Weights of a small GPT-style language model, trained from scratch on English Wikipedia.
Size: 11 layers, width 96, MLP 384 ReLU, vocabulary 940, 1.35M parameters.
Training: a variant of SOAP for these matrices, 4773 steps.
Each number is 128 + 24 x the weight over its row's rms, rounded and kept within 0 to 255. Layers, rows and columns count from 0. Numbers have three digits each. The size before them is the row's rms in percent of the matrix's.

# layer 7 MLP down, 96x384, rms 0.303, rows 0-95, columns 336-383
096:118139149152137099163153103121133097134143132125126122166111102128126059149157137146135158118092139135129124101093127136109113172152140137112164
101:116114082141145163133132093118102077100158166130127065165104118131159130116136150179104127086128134141121107104139155148188167111145137103153142
098:146136143128107142168113089110130094138154092152132138158107140111136121130148096106101138142100110114178148152159150119109099113134137179145154
099:144121150148119094133110117175120096175112137110137164140072161108120136158124165190178147105147109133134143151086142122140173122122138125134115
097:113141131130174144147158148137103119083121100134155129114115115095107155121142161147112143146156096123179120099114130140151159146125114087160105
104:133104132178127117126112190171104136121124118113123099125116150143087091097111122139077127077113110141121110138086101158135127067108105165144101
098:132143094073148114139108090130110113105124146114120069119124133111144104127124138118162115090078105104131136128153146137156149167150086067133105
095:112120124153111163114147117132111155117119144148147147108122150155121133126093150139146107133183136135118112150178124151126131151128172123122095
106:135165132100175161100110107088115107124160116115170156125204096119168146130072184127161165104061117158112087121114134117135144128142158132122116
093:093071136118093102169141134142117089156162143118128117141150125087119137105116190181145146133143130166146168101141144128130160134111158120140111
102:090133094123121136118123111124109139143136156146126104154115149077112143122116084115135113179168095135156162144152141138119139152152130119125143
101:140121202151133130139144090129137087136131168114118117129130120122104128126128124131107138122147147115131137130150167114136148151090155131129057
096:106126132123131158118096115085160107120179139099143195139123112124125136109119119129175140123169124144132105084157146134116118133126189181136117
102:135108113132124120124119072135182126113137131123174095147114131115116132142113086170122104137109122194103118117126104107132128140124122170164123
100:078145135120074106110157174143103125154139147134153124112118180149104127167146095165106091102113105134142128165147156120122088121120133160152108
106:143109058109128114122122155125151150113127093139109116135115100080144131124108125119125077171140119124158104151085140098135109131098127170168138
100:116103179106076097105117143114084139131137110127104145155129112067102105120122091116140167124149136144140139133147097155161126131146125146105154
104:162098120117102176149141120147108136162094156126151113114157102142116081104116153129119121110122121147123116133155087123129144176138159122085122
094:116157115158104087167138149154152139153131089131169116123125162118110114098156143120129112127130125103148112137161154098144144078158138141147096
103:140142159096097148144086136107105145120127181103094127149108152091145108135166101154137151113177154130145136119115125114151141155095115104145146
096:130102135157106126144101100131167162143206129153136104123108108134112115100113133155126157132116137171104131143116127145075095124106099110133201
103:107135150126164147094134133146095118167134180147092126094133150132123102092120151117129124115079127130096147111147115125176161127147131121143095
095:123126118132116140152143126160157140138113165128118128133108100095158101099144148148143147148162128114164129125110105151123130147121130100113129
107:156168152107102125152130124126140124159155154142161101161142136116141091123123137171063124174145150148125130136140112116128123124159128183161098
095:142139097115102151135125108110115111161138109120112154137150106121144076166121128152090125107192135124138148124169150142147103170143167097122140
113:143117156069142145132139098157143137113138129132124145133158127111154131137116083175139161151160145168103141098141111154118123126089108133127116
096:121161121101115162113082131149107174141144137138137128196130122088119073135123098142137146106100127101083150138082138131174130130143121118140135
092:131155132152116128103122151154140107095143127152111138105123120123127102142104114128166107098181109161145121114140124137127129084113142069138123
099:169135138141143151103155137116126144171130113127105153141166090131104143141068126118101108159146118153147132106071114155123121155114127138128168
108:144115132140161109161140136115097068125126115131151137132153141116157108113081122138123097141134106116131103122138089136073084106127090137163159
103:125148105140122138137112183129150087153098076134115136180062150128152141154107129128153102106113158173154128122168117100135189124174129138129126
100:146143129141125109094107138077115161134156119116129126149127126116095104121091123155143108159139140143160150131135122150148116136150106168127153
099:157146102129115149168122116149130146154157125138156178108116146135109113107095150109135106132155131161153138111131141157127191160127183146122088
094:148106120118188144105133126120109120128177141136119097138131151117133119151112119128139090084122129172172109135141102077121151126120106132116164
093:126143148115150187109117132133131144116119097112127099150131095168143120114111160120150174120084116148144112124167138096131111093122117154137087
100:164144154089119133121141128138130107124122122123132132153146146141124142136133139167122095087156153132127142134168165125145148141168096160133112
094:138114111106123104107156103121124125084186134116120103091135138167161156080126162110112097136131127149114102151113130101108152122140119102124116
109:141131110131126109094125170135129119116132118132150151156127125123102107158154134111139140150138147095107110167121119139104153155113148208130106
099:149166087093124129119117133118155106130089127120143122137104094148118173106147124179125176126148109162116124129149151108111117136125089141130179
115:173133124127139158132080155123137101153112073135130096111122119133113142086111093109145104161103129132131106083124101140144105102099133143145143
096:093145114122120141130137116118151123106172132132153113154109119160112104093131131127138145115136136129081117156079133136095119127135100116139145
101:136146091100153108105131157125132160147158125140135113160095077104149136111127074077107108129124154126114122128143131111140119150121114121139085
101:118113147127148166147126137130141134120132109101138110091124102178113148098119094140117103110125135111185082123099134155107144138127133104154101
104:120160109148159173120117066130129105137146157131131070129148154119151122084108117108142124174158125128142100120107109104127121143111100124133193
094:094124122102196117135112097125126122108140149118113138162155124165132163137146119148109167140148127164118102141165112125123162127128087158119108
102:110118119120132116083112124113165134086133121137103122149130105102154135145152097123130084128107123136140077100144126112093129143143103107139145
094:127142095169156146147200144172184155121152138125107165147139111122127099112087097105116155088051127149120106105143123186124121116136108130130174
095:134147118142121092124164133141160131138124182111137129134132098114134143123098130132070129121087121107158147115103120102106150107119118096122100
102:112136111138146113125113127123153125120126083121082152106134133205129167111119109092121112120137128160114118105142147138164130106152132157150113
096:132138148119158121141126161100112141115069093123137129122155097140153184118083159129085173153110130153129141120076103139089157125119146113126111
101:140072107131085165128114145076147104139135114136143133168142078163130122150151120133195132136120151129105089125113138135188177118137126111122176
095:124114114138080137125134144113153167123096093158123161104076126122114128134134113140089162141144166169135139117076131099122128119103172119109151
097:140153143150096185117149078126114127177107172135125132092152147134140103144140153137135121113137118136099129120134144115164137124139126148153121
101:108138140134091094128140130133128132105140063134131093138123117141135154127126110129138101119082117125088122105107110143109104153127147142180120
094:136088150132143085113126178129120156137097157127127114107083155151137112101109103140155147107087118188147145135177109101087143130165161128109102
101:118113157112115112107138091093145161135160102134102144154158157129132100121116122131143150154115142155119127133099098137140150100142149151153136
104:185125126155075149148102119152141117128137108123102127160107056111133105140113130156111132130149113130137112148140138149148091119097199150135183
094:125102145135176128121143118138178138142128156141157108156119141086100135098110138118121151116149160194139151118127123143120161168144114087161151
091:139150121114099127137149147164127119126163080121153139142107156125090141129131093142090072135156098173110139132146135130141139106118129122143119
104:116120086120120174108108104138119144115121098138125109145117144089165101098105113147173154145154118177077100147139107116145159142178127153127140
111:116122099118150158143106101126114127179157099127076128160104102118110126092111151113111124126163108142162120066132151117105141119169123147125097
097:107139103105129108139145150144138146094115152151149124124102151109080133133134103100100102133092089112113104120106145149095116159123105118161068
107:121132102123108130124079135120110130124102140128113130131081092131160098139099114143141113121151097079144139080150124188146169158101114109105127
101:135164124133101115127113108129140114142132129141110143148132099086117124124140120133123107140133140132140136113139117130145153141151129124142181
096:125140106117115140163124085103098146177128117114110128131141124130135123114117130145117131067148135107160108103154169114098153101113131151120146
099:088110201103111099140141158151119131124121127118112148093180149084124103135136098111157130121104127121135114118148086171157139162129109120112117
105:113130163146139146150093118141093150110129086114132132156177151134103160109152153096130128143123112185124149097155101131105131102111165136109155
098:121136075130107136129137138127132094111133160136083142117087088136170138158110176119155114115143134161088133093169134104159112149112164158118141
098:112087157115136107157130142106043147124172130110124141112133132157118148122113080136135126152173137113157082129182112159111132114124118144132115
104:120144096143078161093187131107206155135145108126168153142124135108132145123123156145103133164104125145132146157125107136134170118149111152149094
099:121117104094127090141134125096147154099125154155138153121106114107161135091110115103137147137155140142125103151130144150129107153115119142122124
103:118148168180170160104132137157073186193070121134138156178118131105154145154106123124109099124199113136128122151101142136125148086112148136146144
094:157126124140131133143110149138145190113111126142120113138135144097118127111105127147136157118103091136121144147087121090128107132128121108147151
099:176166189128095140103135140153123133137136158113116103111141142096112080146129110122138158133118150176127154146149136146129125114168132104067141
101:166145110092200127116127130108133143125123147122133140200128114104139124145088124139105141110131166159120149132127165129146148157125131120159102
096:137117139112064129124099112122105168151124133120112127122115137116120087103146107151128180144139137200117119142157123148134137125128133174139152
086:145117114172173153148146172117088175141151110137116111153159104131181129133091113102141112132162145150088133147142100083118144136123151103106131
094:157113125136164099154141114122071152155130094135130132111114145072124092120109113080148148170149121155153120154109112108127101119146133106152148
092:149150129114160125169142130114126134118139101105102111136129160173127137124191113110128126126115120157108120109123135103139108156118150095087101
105:131097197183156134120135094144134118117080113131141141150123112148104126094124086129143148110106095147130104105097126148133106117125145097122106
110:140169124124097123126134148128110158176113143143110144149131125115171127107104106138120159134154160128133157146087146206118129114123139135138118
094:152081145146143132124140106132150089125135112097087124123124120142166117102094126117127156128121101110152120112095123104124107119163093115123122
100:126136131117139167141151082142120101119101125157119119082155187177109119074133134130136115139138101102119114099121128120114127128127125080103119
104:142130067112171139111156159130147110093125137114122123143121067121151186120125156120171172175143101112101153135133160173136128111107102090138168
097:114138121130124153116129100167139112125181145135106108086094094135154144137112122127126151158127087141099122107132106163166126129109158129150115
095:137158116142164140142110123127144129110080136138123132137148197145122160111111141112145125088136132153101157131107107111121156121081147120148130
118:089146106075098127120153113122159126086137166122129136130139100097090116115107151119105124149142128120152112125143103151120134150128123086115146
101:128128157125139124139096150132123145117081115142131061143149176146140116131144112151139141147131125113142113130107121103084103090132100135130109
111:115153102138168087145114115156165127118103140115133142116128163139173173137156165151119117126073153164088149182126123150128130107121081124111144
105:103126113157147139114140089122171145161089099120136142109116145154062148097140136139132134120133098130135129120132105116101146116099113072107125
096:110115171162125144119117150102153097112108119111115150105135144166117115144139185115132114123139108168120122100075100155139114105105100117099167
105:145169105152148116106138125150140146167147195124132080107096091082161158140100158120084087131136139137127147111138199123139156157147146117115113
096:126134096127138121103144148114113161130149089117085142150143137121120149138146115127156109136110092147090117141082109129109141126113099142117157
098:134138123140119101156117122130131092146134139128115116151121104162137164109112100166124115132155115120171120128101114117123154140151062186103102
100:132112136131119125138130148138113114111078126136135116116123168126149117150103139143097159132075132113122084135105144122076131146112131140133119
092:134102148141114117104173146116174173121111135121095146132148100162127150118152147162105154148125127132115117116134130117135140127134130116126127